{
  "num_attention_heads": 3,
  "qk_norm": true,
  "attn_scale": 0.0884,
  "init_std_o": 0.0,
  "lr_mult_o": 0.974,
  "lr_mult_up": 0.628,
  "beta2": 0.99,
  "warmup_steps": 215,
  "decay_shape": "linear",
  "batch_tokens": 65536,
  "train_tokens": 372200000
}
Each number is 128 + 24 x the weight over its row's rms, rounded and kept within 0 to 255. Layers, rows and columns count from 0. Numbers have three digits each. The size before them is the row's rms in percent of the matrix's.

# layer 2 MLP up, 1536x384, rms 0.0163, rows 1076-1130, columns 128-255
112:127154188154133128135099109086110139102116130133102111118118093129155140130116105079164101122090155079122159129128119119180096164119128152116112140151128145111133090169166101109158080135119103098136114107113131128118100139128144174171157128110154132127163144190157125094124130141113109104151174135093115138130140152123093139152124135136144112095089153135102142136091139102111163110093
088:119105150146160149115119146175152171186103124151114151119115118135112120088132183166129102094129118160136128109089196146107081167102110148164153130163182153111145140135146113119161129096134137154097118079120145199124119132143132120132120122185127099118166106132118116166171128142151113146128156131112141144173113118101127135152096147098130146160119119091096124146110115111128099155152
103:121122185050113148101140150149085103116141109089093161155127120132104145112128108117100106146104119146138101139119126112075154108164110172108126133124091097120132133133154155114137181124076119142155147152116144125146101128150140091131104150169126134115150090146155125148121138100131086126092147096165156151129113154126127128098124119125128117142132110122110129116095112126135146109171
081:143093148070154115091104160137137128138102124097105087137139134142110135143140158108094066125099140174119094131155078155109133104143126110138136182165132113116140154135131119131135125135138118126128143134125123129126147117177135050126107091130135119109164137153160157135152103110136147082117125088142148121146140130173142109108143154093158140117139149154094127144121104108103137087129
079:083112132124131098147144142091126100099128128106121108146103135135174130149126113133165136119153144120164116138109114078169113141119092138144143132107185079114115141157143101100110095059194155112102124125122107143115136134156133126140101117105125158159139113086137132147111153137145098120107120107131134116119124163129122087090119120139138155147148133138158141130092135121146085124128
100:162131167162146107131154166100128125143127129140111123134095099142144128135148119134110117115103109153161133128110121078117111150102148175160194141132124137107154127156157119117144100085146162131114103094090158137168069125140135146168140157172140124145164130156123144140093128133144087099098135143087137149137117143127074144129106108107132169128121128140111137129119118110109123139150
101:124093154151174110135139091117138143126168148108086089122090166150129094144156101132156104101074105113117161174124104130146175126097126152128148140121108070117121170172139127127134125128102119143163133148140140101108122138128157143129125145089160154134117094133101160091110160117139139107102112092097136143139091151191118094119141164130127157095117123135139150148110120095154136153149
107:146143134128101112124179140156088109093131131093086134128115116163128148152150135172102130152111120188150078136143133112081120149107112150135195113117114125151124144181108102129150099077144135124127134087115119099181117133186136071205131115116130185146150073116163140117106080102118092096099141126118129109137103159142113111093122124138137149131142121140111154152136127123110156097141
091:108098131073180170145137153120128143099121141117107122127128200117141162157146121121119069123121162155126133115122101137159123104164128108147135145126140103095137126151125116108187095134117113112099171123105116126148119130125123070162121114135148161113131105136138162118144119066151160066083102134112131106115102155130097139111148155141135179104130108137171121115125137142142138126190
106:118188150173159124109119153140097139127140123108178129101117142152096081103111138110098146112109097090097140140152143109102062109113113186152109163116144147161140128117134096125128105160102092115129126109159152133118123149113135133105156166098140128120120093136111114120124134146086079122132144104103152123139085137125100112141107115106109128138135143107083134149107124114130177206136
130:146181122141147121140114107130167139154092091145086152103093102129096133105157114120160167130109121129136123090160091085133097143129093125179102104102142155111094182056131135114149114107155148115137109136156150138185168168131099138110143110126119129116132112127110114117126138139126125117116110126114142121142117138118115115170094157131133147165116077148129175144125130116142147125124
101:107092079123129131186143147115161148127145125107127116121104134143154157163134121135133078114117171156104141087098094145136119128101098120124133157143155139114116139119114131113140096106133124139140119105166073171153143126102095135169119140141118148136151128141135123138138121094139129090121080130139137104154120142172101110112113078112129152134171110189131146124118149109090134113123
104:132150133099130147092097140127131117100127137098108121119118126160118094154121144135142142112172111110146108139102158103096136111135088137123134110098112125133145129150123098132117123051161099141112107158087126123125131178135098114138091130105122130164119081147137131102145174118161136095179073120088132128135095145135171115108111168107133149115111141109138120169119126133139146135125
128:170123154117112118127089110138128103110075102112103145147099110133152173115156165088149149124123114151124138114154098102138118113114116115156121141133114163109113171079174141130155135122128150108115110111145141133160147168150106153127150118143154130150147101124136126118145100110107091079104135109119135147138110134082155096152124111146128142144117119150133171154122151114157130104141
091:106096135142163126134130088142156170116160146126114102105119141123116120121138136093147125123103121089129143137113116124172125121114115160128096127135119114111154149133146124144141136149134115131169123098174137136102140127160165146130118119117156142153166140124080158095105157148120119136165174127114124141169147133181086108156120184131129114130076118103180139139142124112117100127149
083:155091155069112099086132122139135079121145131086110095118124132124135137122131135164109130173114129127174104161126136094091168091153128154109116106132079100152135139131145165112097115082170150147124134167115140108107133136138150094143116126128087135131170122118107163131107177125147133137155129160105119143121115134152154106125126148123084121163122134160177117141143141120087162100135
101:128123150173124140182130151137144133077170142163108123110102126140157122127138118119133141110131140072109148167093138113146128121133113147125154131143143083169140115135160116107144116101132100173175122112117136133123119132155152114182122138105126156135150137127121152142146155102159111128129159117105119155153116130143079136122143122110102121158095124176162148121101132108124135135144
082:109126146126117111136157154116120133136134142122078123107104121149141116145167106120154119116097109103138119160154131086124119164085086133164199151140148109128122180157147093143156100085132151119123122142121087144123170143172126100155130128107126110155151140147120104136125154143168122118122100123126145114135103155154089093138119159068158173142091108125111160128085127112105109106160
100:152088153122118104101088132103146170184120126124126127091120084148149152105132105100121119124076112148161159130175132107119142155125140133124134139162155166154123166167124164116094100118107146117130113127143153129130120116115124161121170127179138154095151143142154135136117108131129114089133159176118136097155151163153123125187100164134139145078100155118131140152151146131100123113106
103:158124197136130112090093139114103118154115140106138095118116132144122110107160129086143103124069081150170135134153138148117093151089131152166149137167111165116140170174158117117148083119116136111115096093140146142121113124128154148135187131152169126138159122114126117115061090128118079080110187143082158117135152156131133118152097189131141167122138173110063122165130128113103151124109
099:143086152126114132108132161122130126163126128160119125168118127146120108138119090108099090139095114156153133103126103120141146157125136152116146122164139098087131136156112156134075144095120163146161121095089152174165105135131144131139125172174144157122132131120142131115123144154120107112096137162136128098148155119159124123123105114156126106136151127126139137142125103083150154145096
108:090132128167113121140107104123096144166134144102114145145106110144184118128125097175143118133133104144121142146139114099128114170112094130110117112128152124162159126189143099139135091070142118141129126099135115125129103148093166175152118151149162153122133132141124136144104128128125084138145142114119142141130094160112074113162110144157110141110140125102095142162112141129145118124129
104:132159159163132134113153154158122080146120124140086141178129107147125127129112122139112099170122173122115103100145129109122165151137143158163119121133145142126133110089146090134173132135129139132152131110103131166156159134169131105102115130154125127102129151163160115176101149166188142141103140106156152151113124114154091148112144115101148107165152100158141118128132071103130107132142
107:133125117103142130083133113125125139146147098097116144157131159139081109141134117120100147143110137125100100149137120097129130139114121187117094122141139120120114125086123164113108146142161140136157142114185124131138151130162115105067090112077075121155119115112099153131150164115129100122083111118163138102110135162172120122116113114162102120132181107102133130124178120106113152145144
084:139112109081192110084121115162122174137123117123123144091131148122147155131150147142145134121158136184162132137103150116127133146115111127114106132133150095100129186162110162108170124121117157146076129154120101111121120121164144129172137105149138126097110102121118119096155153079142145124158120121133134151124139117105166130146133166125155129158066093106115113136174117124152105080136
105:144127153179133168151112165172147091167138132097136092145114178127118102139117209148072141161155139130106105100129129159079109079105134124154116133144105135129161129120115121115137115094143121108124097112144125146145101165142118100132148159130139097143129121101093175111133139162145142128121091153125112125101114143131090098121125128129099139149169132174118135145096124125091122124105
084:105100154096153094090145136154129120174113114105078136154132139121074072114140115147130115153068117133139123117146124126109142132127124142131104113142123077103130161077156180141112137135113178127137144192127143139122158121104174121149150125163101146101134148119103142171104179144121120172132114085132154136104091125118182135163126145130130110143101095109119119135107104100135136143144
103:134106145079129109129108122140125135124115136144103112108117139145128110146150123102135135129089112155179103133140142116137089176108134146092121124145115097129123149163136159158087124139127159120115116117166116087153144123112157118120148090141134092165145132104146158108127092115088095137128185168152132105140129137145153133132100159141113130099106121092132143177185127158126134101089
185:131127137109110172090106129122124129118158215109118087115124105150116119164190160130154140123155082095090089153108151126136122109138153103087142122097132138100171124142086112125144099124131112138171174105110067101131139106144121116109153140141108144156131087123121154126121101094129079092142127092114073145140133116152159110135151113116092154134128132124109159129152115099133143093122
100:150132170110116129131115162132096114129130111059080133177113156150096111147136089101115150149121136154097115115150104083113140095108111163143090096152142106111124169112129117126168140130111113108150117119120111170152116142127134125151127169151121146160168093165171086104143141105144099088086117130113158108114114140172121105128107112092148129138165119137107146133107101084129139148166
101:138125130132098132113118119143107185145129144123080120114148087129160184134116106145133079146114143160168118137146165155147140172168103117082120106115159136136140117179141133144091111069123144160106132127140119082131107112124154141169123101127121179074093124148175136127171106128111132118179134160145131105157140156128090119139131148135119107134072126166116157139161128160111134080102
096:177154167088135144107132173136137128134094152144117129109135154122083112098172173105097144126125114144166139113108159079091104125120134183159156123159084108144126140142134123117129127135146102151101082102116179143131088117132106081132167141176109111190172093151086102114123139117096128120124123145078145110134149135136136105100114121147115161116112161129087128162102134116103138104103
089:133141148099149098109121170067088144097121137165131121092135102133119115155180092080117133132108099105170122163140165074111136142136090160137117153100138060117120156137169127144137144111115152159133116181139142145080121126120099128121138151100120112132119143155093078106147125119128125111112140090143126094113130155153102123129108130142155147138103128084120170133147160149122136153151
087:174161130146139153140110148168163154146142120074154119136105146155147097152159145132083160096124107163085101148156100187084189106107128121125149112162120105148164171135116107136127104138111109150177166107142121176121100140130179097168154166124153186130129112081138152110125106112120144104111113106068143127136098124148140124108136130157125135110179112155121126168122111117131138126118
093:140154138104120099116112106121116092171103121091131128126104141156121102144125182132120139132107099155141103142186092131119122090109115107155155126119125119107143136146109114146165080118119125114120142119116116138149119155159136117129167141130146101160189135140099136105112086124122126119083126112116147103134138140137142078111121125111149177147154143097092149150112166097130163097138
094:178098137083119105124070132150145109167113124061113092133112130140148109144154154110146117150103145163132114147131104111116142155109112127156104135198141088128132179141150147099137098155141126117152120134165113146102162141159161120109124108143125113128132102081184127132095099136142143100110118126116132126113140146161111084146124151099107153145161117157151144161129139126106129076109
075:117052119106132135129097121115140105126130136130112118113144142124168158138140098123126110150130151095161149155126090142161129106155123070089123111125058156139121116143164148131089138103139121116138134134162095117126111111096141142133111126137138120156103151115156154141082105104109113113106135143128136143121144125142106125159150136148093138103151147185126119094136138109165122077163
133:160124148117119111119092122091156122148074097142102150134091120135132115120149147123135172096075118143140130117179109110123131133119105113132113131138118140093126131128142167123153091122135156116116108100129139141141098140158124154126158123126173106147148118100119136087146110130135116115098123142113130151149125118106121093129109144152137137137114144069144147177113145127122117113122
091:099097133113080125154158136146153144169160155146097106118104119119124119160144117190136095157116117153162152124085134123168162198117115144132075108154158107119125164152143117086100126103157132118101121079172142104172118138120111169152122119134140154143127089118124146129087161177099110097127091151094126146139135120131117097165092153165122172106071118129107148145099111132123125136102
092:134121113146149111140099157110114125110109144124143134097126075152115146093133076099119114143096123098131170140144103121122114190140100138152140135139147128151136155125155083132132128129132069140169124139145172109133137117132096134112147176154107164088080119166183121130101104153126116065137132097109153124156124157155084084167147129103144149091103159145077137111141132120126170149146
095:135118140093117070107148097146106133149130118097125122216132128129153127146101111152131142131103130210128082133165133131138152153107153129100103102126189095122114165127115153132132139108124179143109134131134101138133152116149132144095139136088130121071116130118145112139119091130142091132088141096165124121073118109152121101119115126129149078163149106123101138144130127115119135161093
095:138127112142118111199131109120141165167132133131117122122112106139163126104165151116111093119115096056143164147100144127115072119109099081131153168158081136154127168158173122142123134131114099121145091101158128127122119115098144170117175147160185080159151130118098135101111111164131104150095145158118120168157132132138086094198097142147085175141116132153106143139136129123107122104156
085:094103148141109150132102135084093075119116094070129131136114144135130127117118095113110096163120139110115107132164105138111152101117095114136121120145119127121143132119113132126144122114115097085158113180181136130129090125157112124119119140152148154119108095086161157083111136123176115093054127083119160105140123155142141080128135124112104150119181165113111108120114146117134179106149
087:120163137170116118176115100126127112120172143109153104117101168133152137114102147128155108065128128106093134160120107133129111085101129133103152184155144119128145122144162121119119136109146168130167131121118082116136092163126164166175111125081127156156142163083108133155169121123119109145127120124146125114084082156129113151102111151136119144168126117135145136124099152098104121090125
090:124164187129086131121165115129090106120138118112098110132115116119104136145142129146108112105088123144137127142139130119153122126109135149119099079123103080105145161149167168124163158129093161131147080092110109115130074143154175152197105125148160160173182104109111142112136140112094104118078151125141150138127123108098123104105089139158148141148116105093138142119121101091133150061152
094:144130135147140081139117108110133083164137121084133126097120064131122124107109131086165165117114128096141148166083151148170122163121143094178138164117123115107130132141169113124108130149144170137139133169133114081093131133146132159077161098092125081114132154071131118129104101176150150125177122086123114106123120147104131117144125166105131144127102118089145158104132107146129060116117
091:151150145097079156099124143143124146140134131095114137124111141157146119126141133124090130118130129135117127150163142111076194111123099149100119130163133074194133152176107154141157078100099116145117160106137140119120112134143156097167139133163131213120118076136119137136104122064127136103095113145102125132125132138149091093134146141161104166127140147171124133153147124118133160097137
074:099180090131146151139148076145156184113139140123148095090121122127096155166127114143126169132119107105100143119173189168143091103146100119118122127086133135100143132159111116127112108131121147144113149129120122079138106154128116148159144117093155143126125146172142140103158099090097149110205094149119120129137135154119101120132117187146131139099065114142116153117165100147112123092130
081:134152129140101122120090108161124104134137121114155127110121081146092093128109077098126186136119090124106110150131129142132116149127110097130076119102128155141137149088110119133085161173105113121176117161160138134113149139115124141109165147122126118108092142172153113068155131144140112110153134095126123130157124114167142116127114134132131083116112125123091147153144119132172125204122
085:127147110083123147113108121136125173177153130119116125150128143128150076109137156091102118103113108119078100137181121116138129107120102100131131136144139079137152177119113144129136092127140113142119158151146114148113131115149130103058146169111136111109126130128084146118171174129134148150105110118124110124114098141152090091099127137109132146123139086070161143151108152144137147165128
093:143093115120149135157090145186184151133134143126127116127108141135140133147158171132135142118165138158105102149130105167094114060106096134128113115149115149128139179129117112119141153080151092154138132122171073163149120145134138129169088152114151113094127114143121127105176118124149130109129109151115162138132120112148102080166149126136135147150104122196110136141128145108097142131134
108:124096137097162142105123111088082132129114116121124109147136085127149134145115113085151130102154105138132146147093148160126124084168091110168102145114097086092142145084143159159107160112111140131131152220124147156113057140120119126143136167161167138109119143142169096136189141098178164090133138107106115131140138141130110119126124136118147147098109133159148130140139152147157111173128
091:126142124116101122165106150102104181138145138147113092104097123118148138152137134121080125079101119095116122114131151111117087137113099149123134134167144075173126132153147104146142127079128118128127092124111112118129114142099102139139140156142159149111136080109132144096159130120134140125141098142117110133165086137124084093129119137104126148094140151147129167131105157159103148124115
076:112174122144189130132134162093130115113098122056095108159110157140129087117139162092099108115135128156101121135146053124079146127131101093136116131144150106139167133123145084191140110112120126108151137122150093166121131123163126099146174139117117147143111103082127118131121177133167129131127105082141135115123105177143085127122130101141152083154170148153134120140088138119108102112144
092:098133130121101124173097124134116147139148146134103106086111097144129124090153140115147119078094096121123153100138117151144123143135110117085115130136117145140144137154152124119102168119068097150115109099175101098148109136062144143101133120110157124127124140150141131098134099144089149117158154143118130112171129149112087101144100165142084121097061133119106139149106121153104152126098
# layer 2 MLP down (transposed), 1536x384, rms 0.0197, rows 1076-1129, columns 128-255
115:122074110089137115119141143164148145135096154120155154150120147113116108155136156153135149134169103184128100127156151149101150122116147079164119093128093083129146158100109163110092159116147176146125137153110131136109137111097106105111139127129070126109110095128122133128126138149160150135164073112170130168120114122160142110075145140108119131147151122089135130122145154147117132136125
083:139129127127145119117125122092112115118115085132101109126125159100137155157118092077110150149174150075119112123150125165131151122151122116101104099105099109144121105113149148140076113147114127118170111150137123052132141143135129166123085137065117133129091146139134133101095112114119131081140081092138120150092109138162125103092125107179118107138152132156144147128179120151123147113112
105:109144036170166102121112137106174132119103126138153111122107149127135120155121162127163126104141137090104163111111123122148119148117141121140149120128150134129131115098127114122115084122157124114113091124120111131113146119082132174133122133107154136101115133143136156115123131127114148113168091150115084155154145129155169142139130124159115157133137152141150118145148156161111132163089
074:108187122164125122151122115127128140101130128138154163129135120082125097102094123133166140129156116090122132139101130074135144142127125153106111140101128143115113082138111145143137113152137111117170097114133115099134132158104128176107120135139135128151100155124116108134124112135121094179137129139136110171124122119073147118133113100146112166117134125093143099110116119114125114156112
070:136159140121105144107141118180175140141165148138117127119163113104090107124142106109119109124089090141078134119141121159071131126119153123126122147137073145134131100118091153139123169156115102150193134130120152115124092129122162099130108147138132114103109116157130144111135121120115163118126142150135144120178135072144125142159136145144135116123097144111122061117138120129136140140131
099:094150109100100153130125100174118146131102124112130136127125147069107127117102122107145169141160135116083113114159103190161123122145147123128074103153102087164117129117125158134089125143130134116156148123159121108101165119142132142100105121063097144091114136143164133115119135099131158158146103097159131158119136075151156127079152118144122088128139138097151142106131135147130144100122
124:123161103133089147122121115128120132131134115130151146132150132102127128140127141124124137123169148155111109118128133138109118109135132121119101131115119145139147085118116126121123123115144138132117114102129134131126134142147110115104123144118137133127139126123137119122159123128130139154140152148149133115114134125122129140121170096137104121136148136120102110122129143130101124126135
112:110098146145136129157116090122160144139112085170141147098113132076106118116106101090138119099131130079098140112110131130173140104135146125111082129175124125117129115116153157133122163161132114138158128136163113171091116136081109187111114119150121124094081139143118096132153174098129170165147091132117122173122154092123121110150147116142099110135143156124169109108139140142120107150124
085:124137154186091076108130116133130103143140146132138121135142109173111059114149120109127160118145108112096140126140136116139160162138116129138141109134078155159128122098116145132121171140141142133156105119134159135078120116142108173096114140119105102121117159131108119117118119158139084187149149146132118161119166098125131101158140112130144108158118142120079125135128117136094117140072
107:103092111092128117164109124110164158132107136174104132143095146113155195174122113138175133145133133151165130119120106160151167157129141063134109080116131108087100153113126152092101156100150173142160157174130131142143124111110133137170123109135120150103131126117164146111120097146154155129117109123132115147120162095158147129087139133136137107109151109152141139093143148142138090082147
140:105092120112102147108164139128110140120156139127132107119146139150129139156113124156135118122104093131130126143129133160106133124127151134102148143161102088132151110148116145133127161125103095149105172164107119156096088103122146119155125124125109110165112106111134149104110132114116168139116134135140092143125140097139106127083159137111142097123147161131132074084140146149105146145122
099:145176189116114142112138102147134116136148111126118112122147092147103113093122111138135138117129085095173123170138106123121146141151145123153149146145085105137134128151110130134139132132106145144140131156093179108088110138155124093107128120135095118098128122116112143104090118138135158158120176117120150162131161100070140101116164128136106116103095151095106099130125094132180145128128
109:135132104138104101152105096150118135157130109145131141160147077113152173114124135123078101155106162092106182133133138112150123154153176141135115134118137137141131145150159167136164142180129126134139125099116132143147143090143116141109109099146175124089130160138103108149135116113092149135075164110163116162152132085118104138144133087141116098154115113141121137075130130165129111125134
131:095109099131110146105154150130129145129168121114153094112159127156115081149125118153104126121123098113122136148134121133124125148118141144124161109161103086152149093144114124137139136138143112154131155132108122151075103093109124120125102111135099141148100133110118150100127154106111185158164112133148097130126123131146136142112152126126151110119154169115137094102120136169110129158087
085:130147124116139141104110165120126094141137090118140150150173134088156119139118131130124096104159104192121073098114165150110131104138132078114138131114149144134059082133115116126147134110136131141113108139087121128113129127123074148122143152126101131113123127120142114161131109150156123121164055156144118152114105131106140155101128099141138158106166125138091129116121137113123165117137
076:121171079158169171131106095111128140116104120150155149128152090082142100144133132102145127090145137113095173104097151136135117142118100121152143127096161145131102130133123141151165143175106103119090113102104111136142112119111130193134111125136180109120093130158109101165133107083121087105102131116144126112158115101134136145118140102155142149101130134128109148114113152165147134126139
123:124130112103107120104126109125128134160113127101124140149143142096106112138142125126121131138146111156125106088143130141109133122133138112114100127118127138122124133124112145135113133135108145130107120130152125107150105139122143131108123128141131117125114103130130130113104103151110139097142108141144129096123114115107154114139125125137142106117124152107107116130152140137111136113135
077:121139133152071167121110109178148144126132115107141140135125145023117111100078127094098132137137122159096116103103106169149108093149161136100091138130094123133158077098102155130076145162134133153145117122135171137144090150104164165131104139117133146118111087125128125105121097104102120127123157151133127136118133089120143135117159119175119101100142146099136067105163121120137163123109
105:088143125117142168142139135149109120102138114139149151136148164117103098137095139169138160133172122108119104129101110148148104121130126110129139132135119099120133102102132115114140153143139124132118140108136086125133154146149125141145095129076091081155111119116141104133133131136136138167157101087147126158117118057123106143074137091127120137143162113119153150109068128115158137122161
111:095113103117155149156135101163134157124132106180131154140142158059139151158089133139107147106185139136099088130107114159148141129147136130119093104112118109112114067085114135122095149123163123121152135128155116119143149117139144110127098142107089127099102106115149100155163144118151170206179085106157117131130106082158088112088147086124118112147154104137167165058131121146145070125133
103:139184078140138097130114107147095143133157122138117156100115124110100104155097121149125136125200150119074113154111144114123116079121136107105099152126111169166098137109133092097167124130145108102122131140141110092145173129141117166154117104113127145132109145125121098132150144104146161162122112082129135138120091108111141114131143117134114150122135099126133131117120109147132101125182
123:129084136100114153120133149138149107097124107152144124106143142112071132155138126117138145114136138119139114124139145144126127095133148099146137120135108086116122113089146141094117152153121149147134127150134144136112124121134077060119110117110099115118139109148121145116124127161140186121158120141134115137129145107171144136109159132126139131155129133137148137119130128140125129123123
105:099122077127116151128117142090087145110124131106127117091118165084109135118154141121129138118135093136131140132107146161121111121119129110098120134135137108119115156155114146137084112123126126126080127143149120095112126119095152157140119140118158113147121096117122145107132094132069106074146119165125107127132101158092166131148108153169125140130107119088126135117174161129138146127075
115:133174091172129120152112139112141144133135157143111137092115135126126143132127127176149106109122111085146174136089126139126103147107116055119172127142120166141108133160139116135163130132132122119098127121063141152145141106124135137179171126157173143155166132125164134137121104114109165167128116118115128150161105099082156118127151139130127141112092151157080115121122133122172109138109
074:134127150150121163129129139121095112122143117139123112138150103165095056130129125111079107139105117080109130129137108109122154131124112131134155157086110140152110045134114100143147153125116111117158109088109129138134145117141108158094086142095103113159127165120110135134136112172133127135087130177125088164080092108149113168139145107145138140109147137121133126126099124106083148141139
116:135127077118139130123122138121085128157124144119138135108155093118163185131156079120180131147110130136157128121123139107137135157150106144107129126110129114102131158139127146138111094163121112132131147143136141104118144109084138169092145074117129134097118151191091090129140108120107091107122160089123145092151118173116177153159155118125159120127095105105118141120149139127153126123136
085:126164067154111165137103093107130141099153119159142138126100156113147167154119167118099143115192134126117129146117127135117132132130150124101131137124148170164118116152118100130135105104144111118108076089100106136157116120150125149107114137111184138134136120145129125132140106101150112098117153153146096104140156136175102150107139121136112151124160127140118130135151145168111129135127
110:127138102148130129170142114104122131134085134142158180138133132076128139130092126153106150119165142106111149110128086099133135077143136106135147105152157175111123143107144127132149153126136133110139158129121121164113130113143123158137137152118112133123129136127130095167142168107165138145141072107117116142136139101111120148121159095098097111135164133155139139109094125139123119172155
175:149130164137121122132140131111147122135095054153150133139161147120108154088073126143086151112093157133167178099122114106125138160148119156151135119163128125158126130128176130117094132168114122118114123153129159146114097127120122123128126095114119130109110161121099133119138115159102128151118132130123177097109094126125133125128112134140161115137124104118149113164123136135129103169106
101:127133064166142107107086108151111173132154123163173140123106117128183140121113120149131102139150119109144135119133149151138131146154147085137133136131117137109101106147135120104099126128183133142129128140114155119141144101121137164115158116124138149104129124105140136135124100147113133159119119130129097169133140132112137143099150119133106128118137137104142130080175127178148137131108
104:137099147141139130124134132093147089117138100119159145115133144088065064129117138126139137133117105112096117112118126084115115107096139115159154153148125111142158120088133129142168155166115114122133094121111145166120138139119114125102112152116129069174144129120089126142106146138154138141110112136112125143120120099104161128116133120148116167107149125113149117136092126085127140170136
100:108143100150112109136141098148126143136124115132139134146141095089188158145088082150133112122146137102115110127146092187156129144131139104123106132111145196118140133136152139141147141126156136090154156136142098123131162141144139182149089117097123138086105159140159126133122145116145115159125111083153133146108128092146124137110129125132138103128136116141167139074152115149122114110123
086:097136101133108148129153100161198128124152154108130121158088162110111095130080139178119129096114111188097144099107094153154118142100175108113146120125113177126137099096101136117119121127120138128108119115113122149166130115135133122150159171149138143132146124090149159143139125138131102147119127159128113121122111040117165137125188122134126127096131136140096054107117111110142137125105
091:119128140098101112143130116136091127136114182168095156108114106099106165131115097121139119158113130105158113116117146086174126123126137117125089144117121142125092115161133133105142134118121154114107119136131114106144125123127108129093103109126109089132158131157147098115130110148127124168152152132161133109105148120110126106140115136109131144116111124106135151094130117130101120109153
088:133134127146104154162144137147132164080146130175151154134130111059125152105112076145170125102145140119117152125094097114151128160107120147118088106140097148144119111138128162122086148138147119150180144132163125143103140105127095143131121117152096143098080119139155114140146162103129135159146097109158127196141153121119088135132145110124093109093140120137162095082122102167133090138151
090:105150107142116156139125143123069135139125147167164174115145128052109134114123103155116153089157137095124128114109132133129128086127131148107147141090119170107131074114121128119137161138141130134112163115111131107136104119140100157135130144147118110157130127154100118143137121107116129156147134120149127144154092108100116190096122100118120112121129118116101121106121120138148106182136
070:140165100131119130087148122137136127123159105095158116153122115117124100137119145148154131093134143141108115137126119113076116130107131161160167135122161119109149146107119109118157125177144141138122081111096178119127116139146142086119145119139138131114154127127105080142141140143125132142177121111126121109181112153119177166122109112152135138154096119111120141157108135130139127151106
142:132103113167110141113157142135114120098163147128169137113146116136125155138098132140120141120152124136153162120126144122130111125127129144129155113135093112152148123155133139143129165132129109121138147138087117119100142095123106125150130140112075130116140162130127133136164160106122151165151123117176115142130111128154131139090159098118129094122152121129136101114105092145121111147135
089:143154113134147135107084113139128098123136084087157132147172112150143189086103117088131140109153137089124118144171133146126133078157134098154139150127133120126140075096111150121131136140128110121182135181090119147137122146131150138086100141122128105077136137174137134132123133106183155149139153124140148122131130136152114181057174106121130074124156146127165123102144182127130139127135
089:099125150111118113105133118147165134098138103105135086148125193109138109141088147176158156109154130155132107124119131170134131096115155100107111145137103096122168088127108176109147133129157170133124118122100113134108140139124160118145113124142138105160134113129132152112154104126086172168163113185142121215085133049076132134070135155140114129143142089115165095132128141142130110093115
093:099118092175137146145118141110148113096170128132133126076142171141049073129148140143138106107122114087136149130106145107122111113117119123137139153125097145128105044111106118131140121143130100120131109130137117123126114117124150118148166154135144149202120100112118149131141143125097160165143126160091125099182102129115103150142131118083107148097106154122125098133122124111121129153162
090:103132125105148162059139140141142111112144118082152107119130154064139094137093107124153153096153145176145101113124093121151158103145149151142119092096157111099131076091101135125090106118158169124121135140099134121113131168150148091139127117134085177104148119128142128150140139116143112093184106100143127115101122099155166155070172089145158085093134134121111107124122142132152138132093
077:132108101156114114104153142164164136115148169163152100128129105180086135137138139144159149085108121136113142106093162121128114148120153107135130112132148108140115110142114144099124123128154147172097092099081107136141132128089136134128148126133133116112168144165115093167168119122077138142211144132143129142152136098115123149133115093130103124130115097126134160159105114160148067157111
095:132098136120116135112136147116132144109105134150095162119137117091107091155156129109119122155100102142132126106136154100087112144146131124141135109126101140124109146112106142137117112140093134171094118131147165163133113082121105102121148131138147104121122071137127138103090122156131150113122137155105119109166164128146159118152165124131140123101165135124101126127141121145160157139132
089:118087088126154127112112108124148176132133129125114143121132129147137119116125156105138117120140111125115135115114148103091094123117107129124130153140112150130110094100098107146069095122131100138104145128154119163137148135115121118086160130122099131096120156129134117130115152154179151139176083151133098118146135166175148144127189128116112132113141150105122086124136121133141119156125
092:123150141115094157123143118131125146117121126150097136151087174089124101116152160148113157142129134168107099116148135128098122099118122146093123130140102134152143117130087149124113139103123118124117148088134125131142135101116132117159139157135136143155147107136141127125137114081094131119117127152145172120149132108177124143132164128116134086138154124129121052181114123113155159156142
098:100110118132156108157134109135131115138152137151147146124128107096104095124099085144163118097107138102127123100102108125185132134120141116171122153100123159095122074111146110107102157160129140130141142129138111138133130134115105126108101096138121073103110169129133129121120139164142123149152139115139130123145123085112142112118104120124141131130099137109129137102125123107110062135130
064:140067191100122107138101168101131112127155098118100140163110136132142067093116139118154101153101131145126106135122113056148149169138139096144132145143141105156118145113125118135147150106103110138138101116125124190130147081133105079109141126130115105119145097099117124175106125164172111157098167109123119137100151099154134137157161116110122133118136134116130087125114168070108141149125
074:138149082110140113146118137077151129149137115167121138155115152141136184124110161164126101134153174150134145126117129111159157108134135114120115149132161123114099099167124146079162127098143108113117140107124104111165161127132102127127140110157137156136162111121143142155134120120108161145100119126148129160091137157104112122106133131090110147122161124163158142125110132123122119119138
080:134137127157133110150108151128128080094153121126173133103100101132088166150123056176152129111112125155157140117114129129150128137117116131118124134092135198100105053138117082095126162141133129136135140119078112158152114139114110149154137121168123127139137160140149120110125098131148120111132160164126132140130121127111152157136142113094126127095126105131106097112124117106104118140121
095:122159150133111128098118144112088114157124116116143111161165126081147109109116076140110106157105111117158145107131145098166164177166154110133134114095152105117121065135111121116131114185115131118154106127107172103129129109135141136070121112113103132169142125130118120123098086155117118150096142103123100103100109152113186148100106108124115130095118148105135145093131123131143161112130
107:107150071123128131107114123135142093137170134115150124122113153127104121111167131167097140157113143127102136124133159126159165135102111135103153105147124152179131127124106069111166102144130110125108096058115119104134168120130080114109136105127119097138118103133095165128131108145107103185138120117157119142117111106126123174135131103113112158145125137133117110146080113159114153135102
084:134085151132129106113166122145204116115102138081136154132144132158125115115117103120187133150126112160139151115114097113127122109153120139162129141106127134097142131096118135151115142169138139159124126153139135160131112147129168118147140121103121128132140148138130121141113152145130130110108164112139153093109155085154170147147143139136118100111110124107104087112125137091146135135125
071:129085127085095164101144135177138119135157161160155151073123094143095177124132132140128140149133128143161130146102148111136147114104128137110137167110072120118079155144130147078128174128150148146141128097095166102139117122131114118108128112134151122121141136157105113132178090174094129112094164148120111148124112109134150165151157151132122177128097095117129101126129128093142132153111